python train.py --n_layer=12 --d_model=192 --n_head=6 --n_kv_head=6 --head_dim=32 --d_mlp=384 --vocab_size=4096 --activation="swiglu" --norm="rmsnorm" --norm_place="out" --norm_eps=1e-06 --positions="rope" --rope_base=10000.0 --rope_fraction=1.0 --qk_norm=true --attn_scale=0.177 --bias="none" --tie_embeddings=false --parallel_block=false --extras=["capped logits"] --init="uniform" --init_std_qkv=0.0361 --init_std_o=0.00736 --init_std_up=0.0361 --init_std_down=0.00736 --init_mimetic=0.5 --optimizer="cautious_adamw" --lr=0.00167 --lr_mult_up=1.35 --beta1=0.9 --beta2=0.98 --lr_head=0.019 --warmup_steps=455 --schedule="wsd" --decay_fraction=0.902 --decay_shape="sqrt" --final_lr_fraction=0.05 --batch_tokens=16384 --seq_len=512 --doc_mask=false --train_tokens=168600000 --steps=10291 --dataset="wikipedia_en"
Each number is 500 + 25 x the weight over its row's rms, rounded and kept within 0 to 999. Layers, rows and columns count from 0. Numbers have three digits each. The size before them is the row's rms in percent of the matrix's.

# layer 6 attention output (transposed), 192x192, rms 0.0695, rows 125-167, columns 0-63
107:497514519475519511545502519514478489489492509455487531488538518501457512461491478516483484518514491479530442514498506499513468542466521495522493488498461481518502466469522479471521462518506499
109:512476511481486467488480542516476481526512513513529486489490479502490505497482502530508517476528539513497536442517495523530442518521499428542486477499456534492459500535529480495480489494506509
101:512526538466458480491482488502460479492451526498492513483463473518500449526503433462494479528501498456535500513473480502476518507537472519503498455462531482477509531517506517459446508505514470
088:485464493487507527510500477494462509462432510507511505522538511492520475470477504473509567532497500508478512509490477474487517502499515548485500462497487498484518504473484519543481547488508503
087:504468490528470484510488544540522534521535433502471500477489477516494534511473501491538499485474514524501500519530498558500494489507509463506520509495543503507518509509511506439522481513488534
090:495506474490515516481500487473518506453515517475513505546548474487507518516486484553509513535462479434460504537480504504481527462470483472506439485472511511525484529514497442458452508506443523
092:501557528510505471459470524528545480506460474522497524505512515536490492491496475528474471471486495520508486502503488468479467508516426491478505549501512467531504531488545517511499493497458517
092:517544535503479463470517517498536518515531496504484549533486498496514482517536532510474510508463434525513523489502516542506498472512504504488488541510495494571505524502486500479467496493485492
103:521545517520498479473506516493534465523498509544506519473460493505473460508515519491496475467466452533542542501518469436504462507507491525495541543511514489527485550478488496525527499467508476
103:465479466496522541542481510526465520451482464485509522525520518504532494510487471513503518560504548439482474527495512537503502504477521479498481474493506488481512513511483500440461490525462528
107:517492464495528557562526481514499504496520521519485477494508497473516510500524487513476538471481507435494464497496501507485521470471490524527480516506501511503513472521542465523480523453506505
090:512511479529461496479493534516513511512496501511490516541473532488480523488518464475509482450490476482495511524528505505514453465471518497494569540562505469511512539531504478493506493445509474
107:522445497507505498535511492490514517525509502514520497500527499494491491493491496462554508480510519487504493516531520475480508482508553528476557517535506491455504503461503517562531545460509523
096:516464460478454501467502485508480528496508505492520462513504459473501525509519483467557486457516513488449553523529506546484490460516511457469489507507492505445509529466479506513520513454498527
087:551528567501497488494521503488512483536505518500508498463445498485500554491512532516486459482462451554495500484515511493473497526493487518495498524519513523552492505519521494499531496500532482
093:500460478486511534532485473514491556511488530480508468531547491527498520474498464492476547518542534462487491500456538544512533495480517507510475499502481504456519472525490475505471511516517502
105:519515513487540482532506510489501446472491485507501473471497505487517502487493544556516488497482511524487505447504523478484517507490453509496472461487516521550485481485490492462519477559475511
096:470498466537474473507522464500526481523473486519484475467510501488530513457484503458543481455513485487500463494461499479483503474466511460528490506504540525501473477498485534508561492457476544
092:501478450476519528520482503495453491510515530464491460503527481508531504464490503506438536496503535448497452464475503521492590527488504525536444480436520519505484482503533446514512468525496538
086:502483509459552517524471510503476509457502545510502464489543508518509469483478471538463549546490526469525515476464502537509548497469492526531459431463468513478519509509525461515476468516531495
103:473518465522486480534561485523509488522512481473503498495495503506463518517554503472550500495496519495517510473507510504504540513519529515495510484498475508495480445503495528503495526510527475
107:449513505512441465477494524496548468512467468526499544525469497470504516531507496500545441480498488535468509513491489510505423469496504431485537505544523491524500515514457526413501493492444477
106:515511457481478517547485473488524532506545486521486517560502509477481493527528516480428544480492492458539518489502532533505533466494509530480482522536469496539517506542504503519446531477533497
100:488455494456469522562485534493480490503508490507477480511501491491503528506484478437452470489503554496495507521528500547478520510458525514541507514504516503501512515522515515515510499480565496
099:483481500506453484443455430489512529488489493503504504505526470475522544524507504482499455502495512522458520504460521482511515517538519465482484456489527501515495505481445529502524482479484493
088:517491477531503507538510537495499486502523554472508509519440492488500482553536509513514471496490492474529510504521493522498484491490550528487524532469518489500531514525512503523525515476538495
096:467479476465481493498460539539493474470525501536498496523523486505519512475469480487526520512462511537484514473503489523511523501475493494492496460500495502518512556500492474466498493543508491
114:489464510513457477467459488510519523537471510515482489529511503487509521483508486437473481488543493578494502501478467484516480487515543494517540497517485489474501524496478515579509517478511510
096:467477463499475522525501490525505517483481444517479490539528491523514533484483471451549508465503536496493511514494525533511487467500527450497533463531489482458528517501465552499505530508489532
115:526526527496505498523509515483467508449509475504488501487508507471535512519503539530469504527454487470496470537496536503511487515467493536474463493521497530558532506530510494472474483511529480
091:492506516501537501483521526502483451454495541492516496444480498486491473515505508536539552532444461524533499494514456447485501496486453532524484455450504504517502487485495446491504499509481489
095:473492482465528529520485499479446493443458493487502465488521493511503513496455528513512510533508517486518467542519504467499516491492500502486488421485488518524514518470475483472475477527466509
088:524523522534462462458488533514531537546480483512503506517493485519476521485506494491478440448514482552506536517513494510501454506496474462486532582535520501504478534491508508516537510464517501
094:498517511504498489468533490485458479487485493488530497503537493552454464512482509471566491544524512501525513519504502497488495556504477477474494493484465503488499475468502556496517507547509522
096:529500485457504507535510470504506495538505567474476468476475516488505511470515487486463557478529484499538465451509494510508576496484514548528470485492448519499503471508514480557487501501539462
089:521468489474515515503489485519519466499483557448497486504526508509483491469481452480490538512481534495472491521509491468495569528520443513523499517511518518458460497472513452508501508494476484
081:470491500507474523509490496423495518529516522515471484494491512527544544498535514478475452485504490510503488503456472509504521462508513552476493513468484503503505460497514521497524554447516502
073:509502512525490484512471549465503521500513481539465517498473547483536538489536506474502474480493503465549543456483522516486449499488520526515513497491480482538523504529500517486493503507520514
079:492517516501511505500494497467490509499541438530545498488481468514498525491489552460494472499491472499504536488489515529489497491497497502460497507497445500519522463532532518492517514480520538
075:513497524496522527523469478518492527496493554507465490464535536463508465483480512519499564487506501477492524524522501492532570513532508506518482464515482503499497542465455492545474464523477477
080:485485456503526489517498489509483467523516457466563501506448488507500456503468527468574473511528540443487543501539528533507497482480503468458516475480510497487426499480491533505517480542496465
078:517507470488462485509489508509526515516487524505507503496509480493495549495495466423499471464525515476492496535507512492475488515556531505495516543525487502479543502509537506528532487464560491
074:505524484478494477490535503526531508538523535507481492483513492482518491507493487498496473475502512477544535481471488489461527478492520506446514477498532479542525521505509517552513528488531460
# layer 6 attention value, 192x192, rms 0.0743, rows 126-168, columns 0-63
107:515507510485472514497509437530514517484530507517470500502523500486505489477537521516520524492531496469507523477554516514494491477476482495465488553484529510527539506489525491478519496469524493
100:497496501485497482508485528544469483466571421496496516497511509512515497497459514545489491479483514507556468490497504518518503485492483535530548488510494547468500479501485488522507500444474500
093:480505486485517483449474527525484495499525496479539525538512496532485503513492490467502533494495512516525556526474494450517497505517521497517519514451517479541497485495500491454494490482499521
089:496522483533489485510533483513506468487491509532486494523501502478468464547546538487504523504514534486502476515496498516505493524501495518496467520479519459466448511505504540558501515507504479
093:509446498447531476505464463518484510507486485481528460477524478477512549509508514571513449504518497515509508514473488484483534510511518532505535431536468500449501496507452504480515491473543537
090:553467515547515530507488472472496505495520491497456491519490524497481501526492494490513485515512457492491495479518500502494433516484475548507545466524512508504485538471452492469514495523487484
094:490539508523546514485482501488491506483496516464474493493448506534459481514515520523499479498461476513495478508520490524507463482501469511505549484508522554529510514485518525522498482537533472
104:477526511530478526460461510524484517451515470484430491538485526499495501473480511465487510510489475536459481489543495575520449516472455494511540530454507514509493478518543517534483483496467477
101:510444477516529446509485483495500499519530488529577504504554495512528555536508518502531500496533526500528527520475505455506530511530514521490492436524472478510477495503480499524500500511563510
112:524478547481476496506530498491451565534534472498496502459477493501517532485513491516495477486467485496493481478492522519500494479531550502499507529464475467454512471490500475479505488510492495
089:552507501508494514465491489513538532479537490540467493512513508502524491514494498490481476467495448571475519497485502569563515487492492494498474512499488502535492512499546511537516514506468492
103:507493536509505476469506512510496476467500481500509478494520481515480507515486514480475530468497475555486524485504484455557518525484487467520453559461509467514483494518504508472489486512458482
091:506512532475499439515515515472560506540543499508459505502489482540483507523499469458457521482486493522495482509529492482549481506486505517489525504502506484460522467509514501462510515470482528
087:491555516492477520532551534487480500472474506515455492502480515519475475469465515502472536506484488499492431492539514532466483454493505498503469501534506497468506506468534521474485508511472506
087:500468494480531473491544539444502481532493526499543500477523473502501536490485489522496490460507478458503531501444513432483553494543553474506509476502496487489524508504519503495502507494506514
100:495470499473514538549533524497482491487460480466541493465509506471492490493493511519513540530499532479477458523506536510487520494498485499507416491524509506456501526483495501475503511503548461
095:512500493470467506557510515566477517480469493472452501503503482502467478528493490490518530485491545524464526512514492547491522498496483525485454547510484495524513470483531505491481518504547428
090:493500497475521481528540516495485520500460502529526515460497509463501491483487490513526506539496541505534521488469475474461507498547558502469525484531490465481563517515516490470497532461539519
089:447472493473497520505524549518463491488528475453573543518490484495535508491512507520492513569499478492487471498478502446480484541539548504480560487507478466472522454525499488517511498503510547
098:525498525497473510493486488454468474530520475483490515461500489456465501511467460514469472465524487445490464511505510510502492513500500517474507557516480517496491543493521487493501502525492464
104:543489461514491513527458468507552506482518489492459475483504503496483489501479506519509444507519508488468513510523539561529521511470455528494429504513515526537486523499479519549507517507547495
103:489473521514522498484503539523503514547528491488510454468491487520527528504537526554545484508469430485459443519480511506531473505506496488499512516465506507532499515504512491517496506529507461
100:526518481554465480495539498549552531510567513514495512496500498486513470510518523549519472532462505488509450494451496494541515472533494512457529544491456479499483471495557495507494527492477500
104:512512513525494460582477537504511437531515475487473488499519493464499476499483483529510515510465534481524524500530499530529495514477451504493504531485509528475438513525502514503496505486505507
086:498534482514525497495499504526530515500506504530496517495516522531536488481518552480468533537507499536511533509471499498544470510498431504516511522465506504513542478491505500530494483523514543
094:459453450499476542560521465469535497478488504450552496477508507444529507497485513510498477533504513453490493535487508480467514514496539511497422476467543493526469509505530515528508533484513505
108:493540489471460477478523520491501505476531519476472504531498504533490466493495509475520518502486508505521571473468489489491492484462445478485511537472540487541507503496536521512505500458502499
092:518449451522512463493478510502554509520560497492516516524511474482484497534527497497494513476537497479481543488492511479531518494513511511515436544469511484526440499499511512504503507500504491
111:505508509505514521555522588520530468517482463482521509514540489519495488524508533529521513520495478524492481524510491533481504493542497516507474470547495521527516504484504507458487510561488514
084:443484487483492557475471466504461535490463484489529529547475500487514473460529494426473534518508550511490520515537510500526482529483521518497523510460483484483509475492504528495505499510534508
092:480471465486486476487484543497505512491463501493563499557542500514551548500497513458506570525505529526507524508467498461508524507513528532505461493508472479495507501511476496446507552475536534
094:499540496526506506487508469457504483500507520516445491523491509513493502504463497512488496479503460532463458481501478542510457507492488519492486480507540509518514487475520511500499477495453516
096:480488481487525489460468484505529472507499504515529514549507485499479497508494509484505550490524517517488518520515464435499495554538506514494541473498484522504497496473464486461519524499467493
097:495522510448456493503548528488466517490500505508494511468504509509505498484498485505473490505441481471504494501494504481464507452522539474500508547506512472497563502522551493481507519483526500
087:489488507474508480562530485484469524506449494531460498520504523487504498517528499510502497451488493456466477525530496534509470485508515513479521476437507455447510484532542508499505508500493512
086:498548508479489483519501467567482458478520494485536467496519473461509504490510507479525490475478510499497501492537481486528547519489527472498513451529512518489476494490478474537514501551495522
080:488557497507529504468505498508537457489545490495566488463502490520487487510447524511483487534519473565480479499487480495517521535497484491512471462532509508550503491484507492503527503482525483
079:493504495502507486506475529554520505518515515485555487467517470499478504494488503525481465545513505513498491475461504478490517529501545472507460489510515518549475469491504518519516509525513528
081:446509475508516482486502526473520497471468488486489511534485499499504499517533451518500541524498526494523468522505499492486497493501492510518540531483515461457504509532478470418507523463482506
086:556515491479498489447490547522510499513491541527457510510493505504506510494493510486455508496459509515533476504481505492540485477503453516495470532540503495497589451501484485506518524458471528
077:496534496485558498531463507526478526498489480531550488530495493502451486497526505526474526518467511520469506455529474529506527500471437493470485449482495493492495470508553489478513540533466535
074:520487508511487513465494521512457524457482495523554486447513500452478502510489513499482560475462526526489489483523471439525449521515487534543524519532459546495487508481456515509498516540520504
081:476479509506445485525516527481528459515554486463489496477517491479545511517477467488501496487523469469520508491455488480470537483531493518519509535527475485528476560490469490511517510442476465
# layer 6 attention query, 192x192, rms 0.0843, rows 128-191, columns 0-63
087:538507506498569486492491509490495517437506467505493521516467485516506491502505502491508506516492501477503435462517487483484452507454460527497457544504544485552521509519534460506544489518496504
082:508514496471533496477463492502463515477512488477479504498504494541479493492525481542487501547516541465440474487484525483488512541522463515493501455485499526505490463498523492490486433553497543
081:528475505510507499498470485512495534459517474506515542483495531525436497484485485475499492513484557457444523490515523508495525512474455504479522463511518520470494459467476525496469482522533529
086:504497510513493537524509494462529505503518506508462493456535520456512479526484564533461471506511473541504517526516466510508472472476497547492511556541531509519503516539458497514548536485511463
093:511497541473503497498472502500479510483517482491499490519521506499472511506501467531518496529539522490454462455473537507447512532500473477475458442487486485497476469506519475483459451571477511
093:479502534470496504533484508499479491494495540478488519484526533499451470518521496514518481493505497526516544470466500490498494522487502510483521492496501439513489539534502491519466497479523488
101:469527502518510521517515516487493468472467514499509517490485515493470446498498501484510482465462502487507538504504478527519461512538521523494537530499539421516493549496517497512523502455485485
082:504487525494493516474509497492549525531500485509521468484522497521502524499535474497480505500523488477515515537481520490512505505496483494505508488465470557485470471512512511505490518547524457
094:503549530498551500481501500507526519537527505496482480499501476521518535463513536535458523497491448537521475459497451507489451514532487502546487529468518539518483534490522478516511488490488509
151:481527520503507472489455494505490506502537498514484531544543556523508476538517525527499511546539496514485508465454535485484507535509470499477476526466497485522538505535497463508441466524464529
096:478528502502538538499531528470531485455503497487495467505492496492540483498455510538483461501504484497529479478502486496468508483456497454508511497519518472509520540504473513496477506541473475
093:490573534513467484482521498497533505493534516530471523525485498486560484509470520498457450487494479493527530524500494500514474507496523508515515551522534485525472512500457495501502486483427499
105:469457448499430497506484501509504489467538467439518562547538530568486532506520506465511500528509452518516515529463511503545485529479493538504511469551461479521494516481488527527509501513505478
097:476537489518500479457486485486534487483513492494501521502485484512509475524465513485498480501480463532477490498527478484521450525505472441519527512532564474532484552481492495468497468477471504
094:502521521450479464468485494495480519537470476536452494507487446485505485470519482504471508456501489512475532490505471485497494508529556520513495506440522523490506468503494476485522526477481526
084:545464525468561498490503511499509527489517534445517472459468491508505528499477482547507477526502500493509510480513462482504505477505509491559453517491487526513483518508525505503498503512530494
089:514521505497511467501434531522460516525478500513506493521529483472456491473471498512509523521540494487456474485454552482493483522526496481459478489482512510507473509466528486471490426533462516
089:504475480529475478505479465522478510515476503489498510473506512460435520470532447512520510496506483488470520512486506524560502496524519489464531507527468498465494504478512507504526521471506461
088:515495459521494533478536500468533498541497512525541532502451512456473490474509492501512470481477473473515502519488471483519480459503530516492524514514483511501488507482491527510554547470544457
096:493551519480550522514477555470504489509530513486505489493544485519528486511509519584513527524507482520540483427475505485443509528502475482510455456464530484522509523527500436501467476535477502
100:519495471538511508443518498491536513485502473514505478529458491492514524482469450498517474505502520455479486536510505502509511477517502456505489482515516526488504472477501545524535498518490519
090:496519545502511501488469511516479504486496446500492526548530516542512508497505479535544525527537537494476481481454516493479483519524488441514488446503508504493477472496497488475464476571458531
095:485546532505505474538485504519490495509513503484487519488536532511475462518545509540523477497520491527513493473468493485499504530525493514484521528505511459504508535517508472516454473475493523
105:485533510488513532514500520461493475499491513483515445435489512523506492507517469506534497465478492495546549506517466500507496537505503557486532514469476467474509527504518478502513498469478488
103:505502471501494496485517534500506508503492465520489503517468450509550533476470507497479527485514503500469462510536504487492511490507484487532492491466531516497465480472487498460506513532465522
085:513529499532426480466500458460529522507483464516511530503518469470517527519511502486471476456531484541477482521520502499525523486535524511507478517513519535531507498487465518461504511469490489
097:522471503431546508517452550491460506529527475459467478455494470494530506480500492522511548509516529515494535473513481466498490546509488527529488468452476504490493510509502456492474505512556474
094:478445503466520541530513514500448531436545499482500455491522503494506522497505481489534489499524521482495498479487508516457527485485474517517455465492472493459495450506485480516498510543521528
094:507479497466516521487496500487421481471506487456504492494533511526530543464496502523492526546540548504509488478485482496491546540488522496504522458487483509478523497479495502509486472546526504
093:525519492519495499500477528514527495529505498480498530512501512548503490512506499470494514514475426522544545533543484463532432529497540528503525524511508520528500521471494529511513512457498464
094:492564493541487498497496539481504481498497471495480548503497515486515474518504510480506493523476495495531535523504483491524478496499546537449548556533508463530536583479481509511494497429479478
103:511487508450529504483505536464465482510535508448498437454450518488483476455507483523493489446485524500545513506492468477503521566511481541511464507502521509520508508504520470559480491474522522
102:544498530549511532446494448481502515497462527532506539490502504480481497482514490489512456463523494528478508495447499492553498482556523466510512532438551483530509484504508545529510523459527543
098:515551494510481493514505488517525535483473533503484496546456504498521507508498480476466489521520501485506504515542504514460479483495516511531558506465583505490525518486467517494470503490474468
086:505497505485514496535482491494492485512517506497502525511505506531523490555481557500491481539500486503498484467517543502503521522505507479487483456521460511500502506501534502467479472563489485
097:491522548504479517514459502512497486500515471509467527512550510485508496508514544553507498557527521515484513455492521537463462559503498482513514491499491511510482488520508489453471455578476466
109:473448447491506517461519512494470490483473455492516473499474473541532527476504480453511482498529507515503493500526492490530527505520478515506489445486488511479514466456503488470523508535516506
094:469507425518516528480542484512458505521477522503541472483485476501531478472482499435492479448492478477516465526507498457513558485517524495503484531516497507494522530473538519548548570478520496
095:494546517484493505537473497526547526512519530525475499502526509497484500506528542489456487543485504473502521494480499519508488520492516520475509525483509473536507532558487488489489508472500469
092:517520501488501517517492483517555502487514532517452504500504502485461465488522496485471459492495485515495532492489471540507468493504530531504522550476534501504488549526494503513502490459545509
111:490504524460474501507518513497514536510550494508484518544506527512478476515528541437485473515504495465537533464511519537485509522480505531453542518486476463518528498553467480480482461482532490
121:490470507487523531489528502494477493507451501495490471468467438491503494470476502503522529460466508485474516533558471491504498497497497478528518465520530526490510479437490553506533522482530486
095:476550551507431485525491536466485528512529482489552513520484523499528520526514496481474492488505458506506499500491526456484528493506474541501542541503492475466525492521508468476517463513495518
107:488482543486514521462509497422470513513503493503489525460474519530514492521487494495494468522485478475531500478558538508501565526501489505475486490481529485493557450515501516505514505515500467
104:484469525496490488496440456485487490496536466454491430470530468472475536487466523510494535492508490530504493493483485490514477537494463493503513454509479513476493521464499473492489528493497511
101:517496507497484520503474517508492514463534513519501467501510484475548553478504510518486524519547518521485483475517493516526446515460519502524503478498473512454510480476459479495488466532479516
101:491552485522519506525427490560519507494490497523519513457546523526552494507518494492523530488531516516469473487460511468502516504492500517551471510511499503531475516482492488519478498513475479
089:491556516530460468483529493471519571476501496490502494516476482514462536499524478504506478513491471508514457501489538494509472453512523490495541482503485493468518481504476487454490514491502514
103:532542462533486499466521531533544529466472504452479489526485503507503527506522481484508458525522500514467508527519502509448464501486517515542492558488513529514514498500496512512491533534477506
096:489517523483477517535509513500487512478510512494493526503517495525556494500514523526467493534530519461508479513476512518514487539426490468497439501505455522492538506499509485473485464576490501
098:491475506482507509476483463545504482535509444537470530497535508532496503518492521492508484524535503492491519505440540526555474530516491461500514501520465518460517500508472503492500460507502488
099:516493491505505542500489514503492532431488432489479496486491502532501513458506511489468451515517507542470484530504489532566481521500473471512515491476516508469510476478492493470513485511464525
089:470487482496480498523522484505493510541475495519529494461485480493505476542476508453518519452491482478521484518474493491506526455514534491509480533524468445486530527500505490562497546445497465
092:526528526483513514541477506488525499511515552509497498497512514460498488484489517494494496500461490491503544505483486504491519549501510506506485538501486472529545521533526489533497518457499482
094:519454553482476489504455511467511514513511490480457502491538547528454520516482476542508520542488543557512513468469482491497480548509481487489513468505488496485447479496485458442459461554474508
106:484421530522530484485462499484477509492468475463522507494522542529500478501478466512527535524515524525507507474498509490485521481528446473489491495496477503491449488507510474524492526527477499
099:486521535524500475461450499505532538478530500454495465493501503493511526486479449514465484559521479558486457484482490485515500467523494506492541515484499485493484509509498474486482512496459547
090:482502512501564506527480505460492485505505515514445456521538512496445506509530521500477505490458527465495531483501501551526539527504491525465499501528479495525479473513482488484523526515491459
102:526532492479506508490478525523547519542492517528490506463516500484504480503511494493499499458503509499490514523476472480499514524549506547525531574448549476546495528493523516516510484477506481
099:508560528508442498499528522482543576479520515514507505543495523512509505497560498439461448487508480498492496472464505506533499473484488515463531549474522466478500475516488483476509492489514493
102:510528492510497500513509498494472519460505510546473516498459464543497505488504489532499512528482495481493495492541505528470445500489559448496479440520508497482527492525471490484516496509529504
098:484445505430484491519529498490486463513505487500494520481484495526499507494474516504516515501484546494518542498563482507481541529493518512486515444505510499533510466480507530476497523510554483
101:480504468477503493513494512515494495513481474499497448515472457494484510470473485522489538510503477493497505530530470489484440487492503482502507454494463515458472517500463488471497472525505508
098:508509535527484495527460507487518545493546514413524511495538516456490520519508477472519481516503464516479477525474506480544523491501447522492508542514524484491476507475514483502519524497478468
# layer 6 attention key, 192x192, rms 0.085, rows 128-191, columns 0-63
089:516471543422478516503491495516476504515500455465500519558511488492532510494495514497547509534460510506543537502475502479539526504516517485506511534479434529475500457506472471470480529473503548
091:478524517524552515461500546478495498502540493508486511460499496519503531517522459478505503515528538509522433472488470518514500491506493487503482458512477505489487521544478485437483482529501503
079:493513505513534494498469551452508509481491524528513506490509509513530500503539484526502517495511525484495457490499532513442511545540494505517449464457528476484508497522477470479460427537490547
094:478482480503483525483527477523489480495450464473509514470461498515521513496490519476516493471474497518508522521502477499509497489467506514523512518518503515478507476493514512475518556507530475
083:509481535489516505492488509454492529494517531526491479534510506511510516529496492530495508505561535489477469473498521511450511546535492513481476475462532459465483507493472456516483437531458527
092:529484530479530522509474560471498511515532526526488491509504510472479542523518490508528527513533510486515517480473519512469493516516527537483471476470492476478511473526450469526479450509476498
101:464528494492515520520504567478497473516553500532527514481513499524497516485543471546526492496502456510550489450509456492518492558504521523506551498498518468542546523531503487513488450526473528
087:503504521484483506467498496551525515497515476518522469484503487504526514490492512504464481493529527530495524469479465491542497498498500463540485488492502510508509494492544503465519508492517516
102:538518500535492490467488461520499489500486467493517549527504474515526534504482523476482520499454483513500577508525475491514517496463485552512452543484488510572507525475471476483484531475530520
074:540436511470526531482489497473461509504495509521495518505490510475526561501507484491540526503514508506510503556521500504508501538511524522455451514492474468447496484500484476521497485512502486
106:525507503503528497480476515527480480490511450515482477511520498510527497462502505492499551479489518515509523479479478539539473490506490511497522536473497498519502545532481452473459501457476550
095:479507496486458540491466504508512486481493480528479507467535483485572482494513489476512581485507507508487523498537491510505503522533508521485487536463484520497510512501492485469496483469488524
122:507469550440481485498490528499431490512461458486488536518554498506504518492549534491499504503552508538520477531496518513503490504507486533478461470526505490452514478498491489504465490507536522
118:484519521494450492452491500473479443509516468492507511492491474497490524488518484491511523503478440475491500484523497480522487494519473504510510521511498491506514497529463466457489472468457522
112:478486476514496523540482509473523476495491497509503535496519526474545483500530508516502513472485484494503502511512519490455543535478493516498492502470538506566501546490487515524503501511487525
104:535501499496474482507470505518506462496532498533494528498473471505486502496469492464504551533512500506444545498493506513520489497529491494518438527523504551517493494488505496475532508454495430
091:477548534444486521506508556481521499505506491488525492481469486516495512491503502452503482471476517521547520501504471469490537497492494533509524529509498475518525476507514483472504514487519521
077:490529467545536499507513512484488490479502525519461512504495543522514464496536510536494493474505518475480453484512524531455489502507483487507467429462530509482510531500489496507450427512463475
087:529507471510464501553489456487468521488520484480464527542486546454489477491470557528507504483478462520473533519472524521521485469489472515469509514501468518504516483501461481524496531491501436
089:540545560494511523468474519503505564474503473533478493506477491504512540484528489516510500537489506472483486472511488506486504517473497514489504470439515483496509484507475515415499465499469554
096:480449459497525485518519463514441474518475493466488466512544525468495478487471528527532516491448519489490507498486513522505511467494487471495530524526491504454479522508537469545491541460521483
095:498441528476534508522513495513449483511481503495514480494540539492511489494529495514553558496491547486502516474481527513445520522525505540474485470474504474461499543521458470506468465486482527
095:511488515478514495530489530496478476515516510519496514505502505523484521512521506524546547503507497458502512485478526491452544517528525527467472483477498452467517494507459480503452466481491514
096:537534510463518483534461530505539486501539516485493483471538498511506479515490500567511469519512521483496516501476514507524493508520491507492478478508513514565483518494570555482483494478509530
082:490538484543465493472488508491531470479490481491508508480448484529527504479503513488434451494492494518503474495528486478531471497480484464553511502516555554522517525469519513473510528504470500
124:497516511511452512479531468522522489504457498512523478479470475468498520476499481477465490469504495516475506534520442490518479463480512489529495509511524541490493475463510546491567553493508511
107:530468524482534471497490465504492505459466496520488509502524495511460461532503504493511471487506481496471558507522542505500501553515481520559487501532540523525498521461500506517499505491561449
100:485447512472547514505522482498491494486530520489471477517553520475496480493507502523492485505501531497461471538500504535509515507470466516495482492531564492498464525467538539516504509512479493
120:529511545467502497494450525509481499470534532461492469471531490499501515448502495487468495561524533483441460538483512514471466484523515473525469467488525523482506496487530520465521470498519498
091:553516561495514489522443496489479491508479477495513544475497471524530493518459529493517544511486457513489523468506535479520535525543533524480473498493453483514528502501459497484485492472539481
108:517510514454504499531516525439462476498464483499502488467473469492523512484479497524526532532476462480488510485508488465451513493526561538459502509472447482473532507508492494526533506486528492
107:537509490465497471554461513526550488500531501504493501476499498489477499502465521503517484525512492471477555506498524474502525498528481518515458499559515536541494451473508483514540506477495443
113:511524486502550467481494480522481509530515488527475473546474506518446525483536541536475495448512519476485506513491532519521523494502502485546482516498495483501465515491502502518512529517470488
110:519538527521452508483522470462483494481473540476481518491468490490501499503466438477531478543491465476503471487514499474485491469500519460487495501515524456469537482483511518517533468436508471
112:502498528512470490485506453567493491494505469505473523521491529507506502499485539539525510487506542511471551541496485533498494512488510491480501491473509534504463501472485503540481455491515487
104:504448468510510475538497509565506514521537465484469500535531532485489466499516528534543570523496554475462484494523521561455512504478490518505458490505516540485450462485499504508492505553510504
093:481500502479476495464484474428476511473463527505536503483522456490515525503493509475443475482512490530509496499507486466540513498525496497485519494477480482531535491524491488456476493477498502
083:457467468496473541463521479498489450463483483497510459483472522510545482476503466473520526494481505493523504533526475522514485488490522512520519505517469512485484565481495513503508538492499511
090:515573511495506459553472514541508502558479520507491514499524489507468491514494541541468508539496521511472497474457523451500510522461476512470517516472537494512496464520509502510512497508488448
089:512524477500500487512511464519532503536510546561528504490498473485487479527453509500462484510527526492489527465456509468484486487490492544498519515501548499516524462525482528515497460470494481
094:463495547488478453515483508545483515552492532516487521518557518467461462532502506520536528499535494495480484480443533492452527520498451498478518466511518487505522492521496484508471440478501475
077:498465492503465533547486542458500470477536471493521464480474478516532495483491501514518549478468494493521500475567452490496492538494530511532505494511445495472519536461498528523512507492536502
096:510477522565528519492503495486464516507454485505466561479471504507510516506506451544585513494516492461492485474500517504479516507518502490492513493477454453463486528520478468544497478486503494
116:465446590438488527476477492498435499503460487467492488462506493487508502484479462501493512521545511498502476518495500498472505531507515513512471450533490496469540450515507516510525484505496482
101:517507505496504510483510513462459523484518470463512524479516460528523507490523494486510544453485484486544516469495505482521482529536462494494516516486474482526528512471498434491500503481502520
117:506492459490485517524493519431482518490509515495513495489526486469526514470518508489460550538473477495483454488537498482518488505510458481488500502454492489480511501517465451491467477528508520
110:567505467532525501462506472482540568465496538483471502504536503484501511495513534485484480515494502493455504531533530532494457524461492491503484509515556528528468500500486513510487523529533494
124:467526492488495515513530510476476461505470468490544517500448483517472492511512526537529512494504509476504505463472497462496537460516512510494554508488452458448496471511465479488490513491459510
095:526417494494509507492506507489499509491488518509482495520478525469559504489463473477520473484477491478488492480521485515528498485532473477468503504527452478494546520520502494509487518460552541
099:544490510535448478503506497523519487466504528518491509466466484474471513517473482471505497522495511483486527475504500534464424497492469490498456502477464511470475509476493505522522490486510497
107:529451487497526478548470456551510577498527509491462496511543494516484442524521552504484501491485510506458487479508534536470476539494481497485502476508502547521493475469508488478511508523549469
086:543517481506554478512447542463497570497528495521522498535534478496488464515503537541488526483509471524516475461481535509485492530487437514498457478498552514533476469519506457502514522529491486
087:464435481483489530465509460522472480477457485477451460497502530496513510481496476474509504492514523472509481528540493536505442495483527490531496469537462485451506535476507539516491505486518490
085:538492499506503482544499508503504447517552474476476494433462506526468481472513489540521528496464492499438537466492476497491517530513506496517518528490504515464515504491496494503534510509482492
088:492507502480538464478471500511485551531517527509492513528551482494452492516483528484481447505544502514508464472476544473502514482495476481468509471534519492527516471512512498500502475521500485
108:483463552483520472434480481532495563508522514487513462520551513476470519510493511480477460476544513516525492545468528519487505461514515468511481499541517516543507483523492472492490477522474550
092:468535529490518501477521481518508523481464525506511462494468451489494498507469467473459491564525515469488475472472509484509497459520505480486526504527460455464514479490524531518520511484492482
103:488502507482520458531474514478452516554517486500497523506549523510457480535515542508497496493506496510506493453484520493494519530495445510465514491504491489544537476546500475507473472532507479
108:507510490521507518463483499499544463498487526497464477442471500486503511465489467483511451500511532453468524491492493500505497487506490517537516524517516482505477507495467557519533474464473486
100:457543521482447504471502519500508461531471506509505496477497501496502528485520499504509538495533515474511482477465499501464487462505487519496540526491467459477496481528487483506523480454479504
114:494548495470496487558491522493444507504473476523506511521496514515485481486513547511501522489502491503468474516482512493464446489507534512484496494480492477457537485514493497491480530489514540
106:481454525458452479568490496563482496491506465483501480524513476491513459510489490492499526498498489502507476481521508518488505486494492493499466474539456524477509448455545502488521520475550476
107:512541447485532531536519503499509478504491505517516487512506494507514474512497490538539544498454464487508538487524484480530497495517489540500494512483465494488511522483490487511502522487487473
108:514530492556499491482479545440466486488522472468487501439459478500531531489456490543542518486480502491497507470537491497514520529524472525500521539495501470502519547479486485533530485498519492